Each number is 128 + 24 x the weight over its row's rms, rounded and kept within 0 to 255. Layers, rows and columns count from 0. Numbers have three digits each. The size before them is the row's rms in percent of the matrix's.

# o: layer 7 attention output (transposed), 128x160, rms 0.0698, rows 63, columns 0-159
# q: layer 7 attention query, 128x160, rms 0.102, rows 64-105, columns 0-159
# k: layer 7 attention key, 128x160, rms 0.0976, rows 64-105, columns 0-159
o63 099:160104133134091151137140165108105121128140122111091119168146142128115193104136130127122124140129169116122139125128119140132124115131093137120137094165120113155094103120125093112182104097147156108136163138123083135119145142112129138100121125122128128103138110134178152148100137123130134155087158170112091141133091111162129102126095160173153067145123136143144112134124107145163141185136109102060116108125100140174134098125106107132166143065126142146127110067128152139108121138159128
q64 104:154119120163126129130114146173159123111096092153149112127185124135172159087155131152100099125148096151150145105147155123164152103151126152097093091112144101113144180164158146107147082154122133138130149093134141129109130096152120135087109141143115111099111137136113117169144134088156144140091144131122114121111136115146124115152079108132079117109125089133128131121112159102154107154143152090167144130143161162167138095144112160161160106104159113151142143101089143109155115160161122
k64 102:122142164097118151103106099088093142116176152124110147112129127097104180133120133114133143109133175122119091127128139143106136142133141107139168113130138121156079104113097159146101159100128099091121132145131160125186170134131200131145168093158126156138138183129127153111091122096126138131135088085136158088149123122140154119109120129131145142139128179105146125120120123122065111120128088109134119101130128134090136150108132107111121140160110136118099101168113155140125163098099087
q65 110:166129129125139125126128191166148104105111109135150117127162131133178161125156144142120111148146130141158135121157141108156131097137111163065109094092131106120119173160148146116150087154103137159136176107130149093094146080156122097102112122141082105088104118128117126138151140106141168154110132122127108137082146120157125123126120099141082094107117097142113127132114132138127115145145161108183169147132166180155136109155106157154173110095156122156151145123098128122139126135140116
k65 100:138127126117142174106093107081114133110154108149108159132138159102122168128142165124120165097141151128131122125140103119118184133116143100136158133114143134169075133138123155129135139125128106113120117165118160121144153121118179152131167099169119132135147187147136143156116136106139167146129101088138165089127138125105148076112125114108145136191137211123140109109110143130110176120099094116142113111141138107089153122133136089100127109162130187111117120143150143126131168115141123
q66 138:097151139095120129134119058122114142121198130126110159119085153108110126128116098139147148130118123108117146107114128138120123175086136099140144154153115158157157104082102110139124169112140091108096104170117095151149119161092162157131159128114174153135129133131141113110124133133102109105158112127146170133138115098102124141136137154146134165149117210117126125139134108124109124102132091141086096113114099113073130160117134084093092153147101164107134130148153126138130124136093146
k66 078:110078122116116097125142145118187126158096112095138132121163158120143109168101100088125115150113106102106120167076162156134113132162118129123123124120080158134133119095143077125139134122090180139121108109132096111106126124086113108116108115095111112087145094095095107144142137139118124132125137150130130144116170160106104146152142130121139098076113097107132128161113124161157089137150153128098118135091127101151127142148120102098168124111138093116145103138111099129071103149074163
q67 113:121131123080096133160143083115099163130181100112131148126107098092133151123172127127138145127125167156113127120097151157114167137095130080138157129150153161159156137104098117165098147131137077116093121140112128133164110159097139144128151125139134161181134168145131119106098100123139089088143098128142191105160117112129137133150117147139151163153126159108143146152144103122137130084176104120100116128099118135072135139120140078105091138137115133090124123150149137100147119141126107
k67 078:097102095096119089106159134151149153159107125125162090099128098140148112122083083114112103107123074122114140136101134137138120134145148132114124127122101186113132095079123125114136120129101141148094100134177122134128120155135089108131090134096144137128098095105113097131168104141098118120121132185132109126110161169111101165117128109076147107114119072112118144168152105136159093121141144156102096132144109106157136144124082113105139132105150117158142117101129112142081131165086139
q68 098:118114127114099131145160093147108150104169103143135152123107084106113093155159133105095103131100106145110088129101163153114135142088113096163132134151161147133167094136115107144097149132153083114130119126142090158175114142149126177153107126107130144201116177137145130148121102113156080089148109112133135120156138125147126125105119113134107170148121168112127141161163128143159123092133129108084129090115117104103091123114142093143061105127110133104133141115163144112108113145133118
k68 085:137119158133098065102147126141132106146139131145145122100140084155106100151117120173145116157118112105109131125097139161104103157116139100160103151172132122126162094137123091153084144110141148142108112100126069147117088183105099130165079124110139130158128127137124155147113103154117064074177122141138130138132129104127127132142127136135098126113130094138124163144128160145151137127161147133049122128089084099113105145123130125132129156126089089119132109124130130147100116135124163
q69 095:097131105109124130133126120147141137127185114141127142108090065123103157117127130102096115103109149135092122108103136132114102135118106102173151160168154154160147131111128111152112145148168081105088119147142107142179119165097123143139134115108126133156139179127106088142089090114136069087151130107116165112170130155125111129130110107132163169163164170114096133129166125148135112127139126113097123128118119116123136105087141099126094118131079142093124129126147137080118103175104138
k69 080:133129152129102090107157099122151132120130145136139109117129093155122112169113105157131121137099112095106113122121139151121123168152142113168108137166135147139151089116130078137091128093123145148137102118137078157142087191108114135184103138102127150142119086123131147144114103131112046102139128154105129120142150132141114118145136138124150127112118106114148171152128132169139119151148127166045082133118090083111129149133102145134120164106077109127143101128126109158103101129119139
q70 103:158120182149134116100101164090118131147088126137121098118183200138165143165135124137155113148168112111175141140143119153133118126127103141111097093095104102105087118138128145146143124117122191188151146120154135108097121112149137080103142128130094104096147113137113169132148149123103186149129137121155108146086167121106130144156135141108115115115138072130140135138088122141121154149107145152133130137150128136141122165139130160138196147134128113134127111104103132147120112096142135
k70 081:123115101141147148173124155128119118133148109144134091129120166111112148117158188137150109121147155128126158116137116118141145123091145132078138080103133122120124171154135145115121151185128139134130135111101128103109173067130122130109132111173112098092124183128117110123133143100138189126104117109112172156132131130104146124119108137150099108152111121144107078097131159121153143129140146077208132125138168166110120102130158125136147105171168151112136132145117130114176146122155126
q71 103:116121105080139128157121104171132123126156112101154118156095078117095104104152127146105152114129143172071130119100133094133174112115120116175152136146123131161145131112101136121133132128144067116095116128143110135143129124120125152125162187108171167146099150138129103110152102147157099121138124118114172126154121147130121109113105108124141163144130180087101125117165132098139146090117137100118096106158150121140135112130166087143058113123133144131149139169155112123170163160130115
k71 072:092139138116141100088145104115129146149130151138148158109139096140145098129086089118087120160098116090109121124126141155107110148177091132155125173156141127100142089135141099168160133077146129115176111129136133125114065158135117106166092124092142132157149089171167122138102129159142066126163151157165127120128118136150091159145124125141148139117136149115105153131145121159151104141157113177069101141120099101146110127113099133137112133086136115133134126112146143153114124142105133
q72 100:113126102065112105118129096138130098112194109102145112135118108116095089120137094156133148102124135172103145130096110125084146136085123094144144142157133157157158127093103109128117153133138076111077109135097135179145099173088107127159164126109162144152136142128146123107121087156133095115157139141145171165165114151118102118134129110125130144145114197114114134126152124095130117106180119096111111117123150090118112117117139077138108113127110114133121134160137109137124133167132143
k72 065:087134139080131105068163104119123133124121134124153157097104096145138121138061091088100111131121091143127126147120138122137121162165107122154141144181122152127156089107143107144153132080115098116150143118152144125128077155125120117159133112098158144136153073131151123104093106171094093137113153143116093115143113139159090162141153118140140109117125140113143130136136105157124138146149122168091101172108114096153132130144112125160105156092107124135122086121175153141094145132113096
q73 086:110117146168136185131121154133143129075131153132109132148119119154125124132123143175155104109134111110135105131129132092141129130117145149146124138145088103131133126132131149124123126129123158109183120161188124112119152129166140132116160163134155083094113132132105123135164146116161144104043139106110099130111133158113140094086132130086141143107144098111112058082169162125141158141062127143121115097118144150126100074146143115101112101117143138111139132145151099147130084129130150
k73 075:156146150147154141137124158149131124147117131122147104141176159112087134112180176177096127136121126117128116109124128139152131136115103127100115103089141110148099131115134110134112160177151141116128136096092120133097168128134107153103089116133085113087131147102097102152185127124128127153127067110161132113167122113126156111103130136124135146134167121134131145133106134096114150128133156097152140103117147157137131148131139096091149146121146117116084158135056054115157132134169173
q74 063:093117121105126131121124106152123112089137143121159104139077123140163160107129117114156119135124089138148107159149133114144141149113152136147135137154116145119156105114150112141128133120087132136192100144180110123099114135154120179143116115106145151131113131109107107083140122074173122110079097125156114116153163121112164104098124133127119104134151101147047116083124143077105125125171114109111110099140165142152158115153111147114108146069138175141119154139125109122116089107127151
k74 235:154144117142162158142128145126142117116124113137125119163143145116155123114144142111116115108145124155162148132174102113168129116113101168090120107096114117127113171148148176084166098167103130146135150122135153104122158080177133125096121145140119115095131140117114119124153142103157195165109140099096106153112138121157149121114135107132104113124125137151115098112119121108126146160104142103199165151139171181161132093164134139127125086102177177146118155119125116096144147098143124
q75 146:119140166112098103095144097105114138134138139124123144114107120121104132146121125097152138146120154121118110132106147173105137151108138083166127137168137165145159097096101099148097148087162098113104117141118100148144118158078139135139132135134131157162147150148143148119100113145107065107168097118168183103150130132119119166179138139151158135137131138107155162170120110151118096090173095155068116113138124110116115168081111110117128151152096106105129118146120137161120164124110140
k75 053:109146085109124119074141114131128145131116146120151161134147090162165092140074071110081149121154091127138123143133134114152139138157096151112102127128100130127171137132172127120161097130101139131161159137158147110162110143164100088143145126100119151126154074119147105146132145155122119159117134136130071142120106131160086132118117108128110107099128153139131101144116106161110126165129149146124097177164129098138136102143126158130138123052141131137125141101177149107121087125104102
q76 092:112137154112124129115149116122093178159111133135113132096103061156157169131100102099112138127128146092093086137097144157150101149144114104142140181151144140136124092125101107140131136121137101116093108074149108130172145164099141108113077087147122167130136147142130156133092119140154101113135112160101090078166131157140130159138093120132160112126154147121138110096140153106119092122177121110096119147090103110142143147121104128090109117141127103143148108107156173130126138138095106
k76 149:161134103138139151142117155148162139122107121122133120154137136127137127129182141139128125123155112145153137124164118106171127085140123144064113101091091107116135172147144153106161089157101137142140162135135165107122163070159128123112131146143122118098132126110127108132144154102138200154126158121099116141088142113135146109095113106127110125105138129151137107118129129103143134145118138095233148150133161171143144114155136157149145110120167179152132146122097106093156121138146131
q77 089:120113114092101078142169146132156115161188116151121144122136091121122098183113124127086145136109124143121116135122154137108075098147075126133136155127101156145084131124124135162126116135176094092132180098175147144158131149135105105142109124150146114139126143123070166106120100148155132103122174127104135094129145092136121111109157119078158151119174083096141140103105143155169157148132131120139138119146117099140135137142150129138148111129114171139121123144166136126100138163103135
k77 087:146112112095101122111130147108053174179156123125143123124111102139104176128119147117145102116110121107071135130128061117157152119120208129163143112141158144085106113109131123131096148109106129160112107136100129159121128125123130102132164159140149118157119144091179100150130112146112117093117140156127121104115157128131199151138088104124133114141117101130173112121136119148114131114165110144083110123130118112096135150111132122157142171136143110156130125129093145161127086116123124
q78 097:081117134126127103162121142115117140157129156157129132117125176095138091144159119083124119151141135143138140158138174145143115097105139116139123090108110130140125186109126149147113118140119082150094157174122117121095130107112140116162115090147140135121150155141107128114147138127134138110124148048108145106124130109168121122128105148145192103168133086129125171117095130123122194105158157104140173150113130153124101126088159109098141098176121143144122120123122140121189151118137142
k78 098:117101098119110127102140094142076120106164144137123127094075148138091134134135124118162108175147134134116100079132074142095159157141081102154123124147142162121165136120120140136099163112144101140096123113162120131130144154139114151144150147120119106176160148147125116130131115130095074125128113103164163128141108129118114148166101097134123151160100135131136116145130077123154161123138135124104105143195095091129143157097114119083157170136103123122121167144123075117145112112139099
q79 090:120113147166101142121140111092117139137128145114120126107137131106146104118086070094138111078112124153128132111148134142127076114148129128135188173149103097124143080132144120159142152140154076141137138127129145122124110120132128182088070091123089132090115106118133146100124104090095144138134097138129081107108113122140123131096108142195124106114138190118122126124177154121119144147106132144130112156112118134182154138169156129135139119171140150135142136091162142133118110095106123
k79 084:142122150136072131173104082153094142111137127111131143152131101128134146162163128164174120132113119123098104139134155121134162116122164110155159075171130154147164100089151126153084094107112145108101120079138117109117174168130167159161157132122190165114120127135092107077123142133143128074136130112138168098143126132143139156132124138126128153133137126132129148129134107155127086082131102105140156106163133139137121112078091129117150116147158084117144132134151109138131096124114130
q80 067:139122127160087103121129155156098128109147143131128139135168116129131123118178117094114091137136133114139119133151168149130143138156096135096078079111132142107156172141132147097138107146075105129158181137129139098078166100142131136118159092116093145109091147122144130155160186137116153148109125119127114146113151112155081120147141117120085104106114154162128148116119121149111123148157149154145111156116163177116117115132104150124121155084130149109174191079107129135117101131121140
k80 093:130107110125139134136126161154132127107108099142173140105162115144137115130143100148146086155155140154134118163155093100167162120141079164092065122109132090089143138154143146122153077153072110146143194113136137109131139101156129140131111133103139115121126124147155129154104153102139158142108164126122098128092143096162136133085134095151122100111119143145135085100082149146094129156128173133169129158157135145136158113124135162174120119086138125120126165104136152153139129144142125
q81 074:129136137122110134119115107135065133078151115106123189174146135091106163129142118137145130134128112135115125134131138142128151181105115134119125114127144136168161123122122133139112137119125074135138136169094126146128146131137154164087153124114118170154107172143142126122123173144131127107122081108131155083126152113173093167130104136133120124124116210148166180157115072175134151135161137121123116141074121135113131157139090120125080152098133139124121166140129149125119121166136134
k81 106:136135110132126138106128139142151129099111121124173126144132098151127116135143109131111132125161114113139137171156116106168143111166104159086087106116125089118130152161164175103169076131072137140177171104152148100105152093169153094105131137121108121103129119138121108165135159122138155154103161117106077137112149115157138129124150088123110103099107124143151080099129124129103138161107150138181146173154142151172149113121138169154144110081144128160156162117129135132130108140134122
q82 065:156115143122151118124157109129164124129150159117107144100110139134084120135100139104079126067119115066151140136140113103112073115113142142127138165105128149117097134139121116135140168137137144139152114094117131141142099123140165149150122154109176087091146102124118131171122118080150147191107130150116085125102074117087139123070147156130139146137139145121092088140117166108124097141076136136147111108132106078157151149134176122140102131163112139139112119126138146114152136131135150
k82 110:099113143147110123149126106124109117160144144133105125109107140114110126121138146146148131130115146126114113113090124162079127171099138104176144146139152159144113091093095082154082184115170130121092091148109100170124091166078125154152111108145152124147126146138135148120118097147101077100158105121157181135140099132087110121132123151114111152173136129117105169147133123129151139101153113146077093099114097102089095146136126108124131142183090132113109113135125128137147150142129158
q83 087:114131138133139108129138086087104140126149125123099172107080153132078133124087123105087142081113080076129125119131122117100107149100176124152155141156136145128086091127120116161121173120143133081142076112140132160169109147129166194165109132103168116124156126101111124161132094110148108151124129111137112109141093127102130156082127158131149141149140168135147113130145134122105121155107117118112121096143111071137118158141148100132107130147124151156113119139171146107134146146123158
k83 098:117110156134096079145139120155112109152137134137141115112129112125105119136130118181154119154122115125120124105108129162095123140115116101163119161166143158134147086106114081160079164129162140127116102124123086182134088174071095131163098140113135125177114133140126152151153109143110059106165120132158148149153099128107105140150130151117120128136128107140117155155132128118168135116141108143055112102118077102104113133107120106139145134170080116115119120133126121149135115155133164
q84 098:143141156150168142107105145132110102125107124130118173114110154130127132119084115130167130107138065086162110127150108110138083151120107151139135097134065131097099109146128143098137109111108175117151090136180157119130147108126131154128096140126129110104120114084109130152131148111103142150100145107132058143109110141130122118106174102100111130130124125141135109109137143146110135184029128157139142087132137110172129136146128155129174112118137164145132137119136118126104125135115159
k84 108:169131179162128144120098108139108124103142123155135137168128114100098115139164137148161131137109149091144104144142154153133134122131113130112095135138123092160137169153140113125138137108130097124159146118108105115175110109143152124143123128137065107118152177175146132150116144098152124158120102029109121166165137112147150062150142157153117143113114166148154147138125121118098131160156146101129123116136143157089137085123159111177117109134094144123134125118133106132144143085142107
q85 093:153145138112135121128123113085133102128116120113133142101133162146096101091094097138137125090118097113124180128148096099122069128148120179091141127126110085169073120128121131106156154145102117106124120102126152129118128130158111111130142110116152072113167109105096104120124114106137148156119153152119063096127107137136111085085106157115123129099128126153133102095153145099122163159115105150146142123164114108127155121177178114114120095093143138155175083133164131112153123120127146
k85 100:146124116101145164121112103131130125151127132111117134137129179112144135124151133098156156092121148148139101102165128087159150107117101148105150104109140122157141146129122174119165092133123102140133139156110182114136151114156194144129194112160104142108141117147130104118110156114138187195116154075127149124150111106143130148119141123149111146136116155143126092132105077102121150117103120103165131172147175154115163113131138166155111079113156156160100128120120143129120125121125091
q86 091:125096143130138138108130133180126119117143110138109160101116117114163184118155146095153154174185143148123074122111158157127161151123102119127096135130144166129207121107137117134114102122136100123098128157113143143116143126113140172111090118120109141133131123169121146120156149149113125122133102100163190109135128134123133166140142107115141123155147124122115130155053120150148095113179160129107141106139152140140104147093095161147157167149134129104097137126108162123119161173103130
k86 093:124155165132123104094137131137132137122113114135152131126130086146108127126145103153101089124136056064073110134119099157141116140145150130142118143156119137120128105094134110151120128134134124146138100090146092145117090150118095132146068118086156157145099105102105149165154110111100053110128154118112103119098122159123104114131153115124150116144153064126155167146120138141140119142128156124079114095115087118131104157138131135123132120151102091134160124091134105142131124164108181
q87 081:140144120102139151171136128090128130126143144147129120193133135144098106152099140130122135103097119121143150141155098109115094137129150128131164121148094099119053140140120143135150142126107165103173106126160109121133124150141133116141153147133153127105118146120132139155092121087161144140102165096091089109157132108142160112112122164077140144156151099118147123115120186097117154133068111147134084111144100117147139112159162133125115112098109136133177103185168102123122148119180144
k87 114:126138076142134161185132163156140108117150112132133095174120175093109143105162158152128114108145135155162164135133119127132145103135121139087099095080142110121123159137138144116139131163117166128160166161139145120127159074154122091116156145132105101102128147108140117148160119122156184126083121150134147133142107095125143114144133139137103119138137128131112105105156112099138122130114151142184148149132177166150129098150167122118124121142177162151120159123072120104152107129168155
q88 082:126150107114146136182119103097114107118152144115104130153107120138104084130106114141150117044110124121122177147147106069125101119121152152137161121139116117145067114134112150131132134118144128098154107131171124116118102160142145126145164138097187118099109115111135116106151120137151140148087148122104097138139109135125091074086132141112135161151126131131115095096160151090123164128082118150149121120125115128115116102142175091115100095112134138139167113145191099132112144143157134
k88 115:143143099147149154163116152129126121139123128126112122164143152119116129101144162156111133115132159141159174102145116096144127092128111149084121126080138076130107164153147166128150137181123141113125150114110157128100167068139121129103133124165136091102124157121135107138134127105176167155099114135147136149139104114123128116105109126139095132142153155157104120095154112102137148125116135115220159139150180142139131087148143113149109111116185172134123145122096119087157132152156121
q89 090:129128137123152117158118117155113169143099136131140130108093085154183169117160126153088139164131140134160108120091146104127141154140120152122085120123178145155119129149110125143134121163161118132110137117142139119126132086127125139136090140131086122151140113155117148163158128139116120140128127093154153090089159112132112153122135121124160114152129078143112116128148118157165111090173139108139196140177131138130105123110119148156154171165111125117095150101110161068151157150157070
k89 106:161124161143090104108118118125103143145123147105116144102134101127113115140105121162128109142107134073078124109096138149085100163117170127173118179176150125106140081121104103126099146121150121131100106105100104158120112144098114119128088118111107167162140121138148166108112107129138085103164118125161153129137111151108097155133112135140136133121140126129145185146144153150148086131141128127080145085102078079111115183087107130142119132145082118133127141117163134149123132156107144
q90 145:148132120147152160157102134138133114114095117126120107159136150135141109103134131144125121096131109130152171120175097086150117099135123170102133105093126091139095148156154168102152131145105138134170137120159154100108136092175138127093134138132147094097104104109106126149145135109139172168093152126089078145101134123145140085070132107112110128121140114151123088083151131100126163154100142112181136137143141157140143088171166127130132093118172149170138138127134106099151112135161135
k90 061:150118134149148151174114133149119105147149101135105100141130140121103114085181175180143150115112159125110124108132125138119137106098160126107148110105143112151117133132112137169112163130168143128112098114116117142117162108107141146114116133148106109118125176118111132125147114109126155098134103086136172156153112141085188110119112137127087137148113108129101136122152167095149137084130127080160132087125121138093121111108134080131129129202138149109126147129070087120178148128168147
q91 080:132088135076135103121157100137132101101183101122100148151103136114109142113143148116147136137095127149129117107071145152079130142070102117127144131128143177152159136099123119123136123113116135120096143157109108148207119143102139137137128130143169115179146121120147117141091116119133131126170138101134193131136103137118123159147168138105166169141132161099145128160116111167145112117141111137117147128109111114089099129089129126136160148167120128073082112164127119135103123161124145
k91 180:137131090135144161140107157148147116102112111151150136144135134138131133107134135118111115121151123144150137138169105100161121094149113156091107109073132098122130166154154159085173112158098132156144151129123162101100138077163128122121129120150107114100108138120134107131145157103145193155092131122092107161110133109146140113097124116119100109135135136160127109100119130105122135157129156119231139156144162157158153097157143155166134108091166159161135154101121137103136118131154105
q92 149:151148101156137147133122163177142127104105111149158112145131119139156124101146149168142108114145127146155141114170109109160114127140143153077095106092118102125118150161164130081154123167100151154164160107131158107114139080166126113120113118131090089089106129132111111134171166134124174113087145127093097156113155129131140093113130111147086110115116105152096117098150132128129133162124141123181133150136148162126143088149098156156119124097146143161136156101095114104123106082145100
k92 071:132120183154100102129126125096085133164142121108096112115119133111138137161134139105148113119096140113106119131107151157085118157094157107151166124139126174140112098120106098167070156129161145098095120126104093162133111153100134153119114115108102145148128179138110174108113113142102122100166111114123150113135115162128123129142112140144140143149125120115122162167126155150120118108118091149096112116103118117058099153087133113094116149193101124099113089124126139170125174101121135
q93 099:148119140112164117146105109130102155115154106136109087115118163131147142116106124095094117079144121120144122144108113148119124124099138092144091079119186165138153156116118101069131124131085163123127112145141124142106119145159139059169138097105124105138141153137109104156136115141134130150161132083111142155146129147140133122093105123083149165175131093174105138138106046100112135117162097107131169102102114111111108126100148123119123140123147133118118125124143146075161146137125125
k93 099:117111119140136113142133092107141136080176140111129148104120160134122111126159153109115151167112114121156131105131116101115128096130137138100119134121130116132078081112084160150172128113130152108143122111114097124160102100117104115143166116098055126136132122131125134147161110091099114128126123117110134145141111106098103139172156116144091113162092115090135095107130157129133143145113142092144156125127103132173155090118146139159164105163088165128087132143089089099130148116202095
q94 100:126129167135135123160142090145100129108130141105128089162082113098079156099174153167160118120117146169154129095121130169098128146055143110117120122132160127173148143102098137086123138175117059100144144142141122143125153159149138100115126114141116147147157142110160161127143122138111133096135132072078119105126120123143188104109148149136136121174122127131142123117116135117154141109172095130140110144096117143109107125107108106127126137162110143096125123126109145118137162087166136
k94 095:131110115119084169165115162203140091124138109137104126119112097155141109115186170135138119153138103145104124117120138151148110138144112133118108112095140160136157094145151136121113156151137146134143138146118146133127109115135105140136136130140081110122135160133106129154173159128153128122079120123116116126144121159127122114123092082144082091104072114139125106145141100106145115139060122086152139166165133137154138112150170137140125120148115144164155130092104116090145068114182108
q95 087:164113165148141135132100171119111119126137072126136170115172193083126154109126109155075109158164113109141118137129120158109126140102060141131101152117086130113151134117116129123138123117065143132133112132126152142098149143120130108113111135138102096101160126157132111148107138120111156142151119089157136118130181112153166198134142150138151148110152138133097152092072137125117162125116094135136131080123118136124139128119155133169133132145124117089115121138126124128127117126114198
k95 083:080092130099126113102161094111102153114127126134142114091094132131125160159139126103121078118119103104101100172058144130125160147121105116156132093150149164125127077105105124125104145105125110097135112143135124136174123164134130119105145130103112147140135143119113149164117120146102078122110116139150157096127113104126091164152135123141144122154119092086135150144120122150106153098173142161068136095139062113110106148079155132128135095154110099107141132152137138155104159110109136
q96 079:138122085142093106097091107141156139133137118133129093132176145129130190118127100118080141107119106112139129086168097140091092133171102094131107133126141147107094100106124132176102131155149104122091144087094114115119128124148154123128146064129113135154148141145128136168123154190115121094121118084101165109117108088116121133163091095139162118107157091119145126120098080125141102146168143111142161126130134098134128170086121147129148128099122128134141133134092131123117120164134117
k96 084:145103170113111130101127114115087126121127111139110153098121144114119125103109085132086090152106135123100118114095134133116157120104155119141146118145114190119121141117121090090116113107129154101125086121174113149165087104098125126143145173152134143159124125093114082130110122127090111125139117102098101109115139164117174193159145126118144106115108122073124125133137161123128110144129091130112151129149124105100119138122123135113107156115149113115121073154158150170125186073079159
q97 091:143125114100128160114126120131142147136123121128106105174131099137155166131118117130120151143111135147119114105121126157125134107091132115124102134117137112154139143115110103118125121129125142124107140122076147121084150129127113051110116143100067137126110141129165117157152122126132126151155146119135160132132148157151137181158121120125087121119107173108175179194115056119123170135135149107128153165157129120115117131171071131115116129107113120096076108141108173098147125066120103
k97 084:101126102137096078145116172122161111141157131157122161137134124159142112132131098070175134134129132087143121154139137126115122127146153109141123173154151132149125110130095116126137122153111112092108104134095141114130162098091187116163124152105148167116145120175124145082104125126143108109094145123091108140136131129123102127095131117134130125118108129109125100121119181124086105129151123160095138121112144163154121141073131151107152175185129163126126066098161156157102156157114102
q98 094:103123128129113156125126107116118112140107119136108208158153108150116106171138123134145116125126088104113122112135136096139120133163145137135136138126064104115147109122122146143121119143151125143141112126151122118118148132159149131112133110098171162134150130137126133070154177139148124106108156127130108115100118144129089088108113148149101125087133123140151091131134158113126137135076104157129059146107125141118163092135097126085094074113140143125162133099188083140141076162087155
k98 092:173154115122123135130107119123156092197134122136143126098131163159099116117145142126130136166124143122096117117132122142178122085067057103124153110122122117155150139139142123117130109128119150135107138126142103153118184149078122162109119114152148106111151120086104096148130103098132119144172081124179119149106115108104134086171115119104177158117140129133119142139119123087094134104124093119115118122096157093108133129135161116104178139133121117081173106140127103135133135099108130
q99 097:153098144110141124140173055100138109119146097115115122118144175127101099113112124126082132065098097121146168124141122117139110131118108140119113117119145117170098144096133119110152143134147084108132126126144140139113113152133123089141168124105164071098156137116091132164140119132105144141118145115047131145168116100145139101092153128115131143150146133137128088116098110080149161151146098121137098112103108103135129111130191102125135125122124129107153111154105141103131163177156139
k99 098:091095087107133124164150142155166116152128151115102111098105144146121153097167140145113151152087142141105097114102102100145112134114172150120148126137161126132148121111094101179142160121151120115077116141104132146158076143099086141170157098135132131115121127096091137168156114148108097101103140142120145099155088101098120148170154149116089104165123088099082127130157110120147122098116167118103143130133109105134089124104153135159147140139106103139100112104107105116125128134174138
q100 096:102075116149123152117082144126098138126120140142135119112135163085115131123143121132177105129137135171097107125118119182117137146107141100142130113104157131138179121118112132135133148134131128136063156153142092155133157107124135096127129113110112139167140174190152106097175148181142131085139145118140140117141120139134115187145111133165136125165116172120135141136130048171122158125150147119135154138134107156118103119085123116126130130135113124091105139121099128154126181093117109
k100 094:125118136129099108150122117120110085097153104169128146109083121113137120165138164105138101153121131115131115108150140115106175129135085120128087102128117137096150162174150111149096144150118134158162117099126129112094108120143132187138127114155151094162128137131129155108121164128141111160109113094126181179102147129135133126134081159164087113078113146125146063121129144113111140128110119105179126151155153153115154113132170168112137155127128121114111117108094138143122142084120072
q101 096:152112127131118115138119143141131131133150112170115114126156182139157107144084112092096122099115089109158120150100133136116108087134114104133079115132138145116135138139135101118135111124088131109138122108160129105097165148156123078111140154125185092110104121176136075083159096143154150130148105124154124148161130149140143113097110122083108137159185112111116137119112119123115104130175137119135103064085100122113153122167155133133123126124164140117132116171192129124110161115129161
k101 089:108113147107148096104137097077111122128167133104105118091122158116140152149169139116115128120119113114137132143099122133133144124146174122131141098152115121134084106093144140160140127070132145066135129104132127141146121167082136111138151111069109119158136103100141093152142102122107097099143108133148147088144126093130139141141152142135136107150094086098155147086101140138090148106117111172088117062122138134161101142092136103151129120159109121119079149099122111142092165101117148
q102 093:125126123118128134123149053142115113126157131097141137121142146112150135098161118106137138073098111162098130098144170121194124129123096139120170122094096122131151147119121135116112178118140084136167135155109151122098104132118148164094107137143139109094120145131094146101146108082090144140096086098111108133128143136163131093102154140111098137136109144118096154128135127118130166145143098090129080105110146139174173127179190138106109101135126151121147136132125129101115103121109157
k102 087:104146135173088124125131118119176115167132142166096149133088116123102098140131114125171113156090117108123092136138119129144115187110140131133134135158131149145146078074096115178094137095169118103066108123141103139147133171138129157170113153108149160143128134120111149125157132139128097086158111138126131135149136129123119110130138129146161157185135088098121166144149109137135105077148093121079136149156113123118072119093087112139133128171112135143122139117131116129120143137145110
q103 094:116153114092104142096170099128116111105127089117136176097133090133133164117114174140097138105125135182121097109116155108147111126133090132146138140152134129136124120137141141149121120150173105091109113136140164151149112133119146109071115169142150093144127154141113102165166124132177132146110103112130089087154128169131120156116125154079119153137172101073121123129114133150162091140089110104138103146139125132163145109164131152106149118136128124155121136117153172067103087142114110
k103 086:149159151129124107150102140162138135180140102137131140131127149113099124088123127142133121139094081088111130139087141142102119135116195108144159101134122121107118071089108089140122141087113162107093107106091110166126144158130125190152102176101151151137100103104121121121134136104123098088146093197140145132136154130114097128118143180120160137122157153136147148157143126124099108100153116141086148094111129129116118140073116123149116147120117150166106127106111147132127123163140130
q104 091:118087137133131123148099118088150143143136140101101112121156129115104086167135105152104130096117091090122128120118110129155137104157084143138152163153075111118097088147108124151140147102147161129162114111160110111116126144161116180141097097104136137138143084149106157122135107125092118151123166163131081160139116110115160096121147122126123135088105137116080057093125133111105139134071129112132119108137144108123134135150161104142106090144144126140144123140111089155150106196121139
k104 088:158109198134160098145123113154101113132107113110118120121143120163146159134098163178107124172150158133121112148139087119186129127095122138090108123110136120130134177102109133116129119115139145157142157119120124086115136095124115085142116114170117091096138081125146152190161119134121164140135133114141151146085165105106175150156123131126144130126142131147134111104113157102159141116157161070157170114174115113151124134140142112152158132140122091108154118141154104117144125154139167
q105 089:095130112067110122167135099160150102093146134138148090162134085168135115118118128097115101109124113133117130152118149096139124131086153092166082102104189130132129139108116104143098097128112113125154127144182127130134107146142113080126132152119185143144121155126160131141145094137173127124128141105097127149148117126142129133103168103110122159143138086103140122123175088098147133105169120101137103097061084138114129115123165129107073120138131131162160136135133098114130139140133122
k105 087:163136112181121155083118156129165132149149119137104100120135154155097092129158136171102175141140154131123142136133113131133107112163156124142119147108102084128121133169129103151169176082145138091137142128124117127129144118116100169126147175143115094129173169099125124132128095125127132099155135157139169146136146072147149105130125144151074071123129119137137145091140163121146136162114111129130142124150130123173119108109136116171108131155110161116094146131108156109163158155186123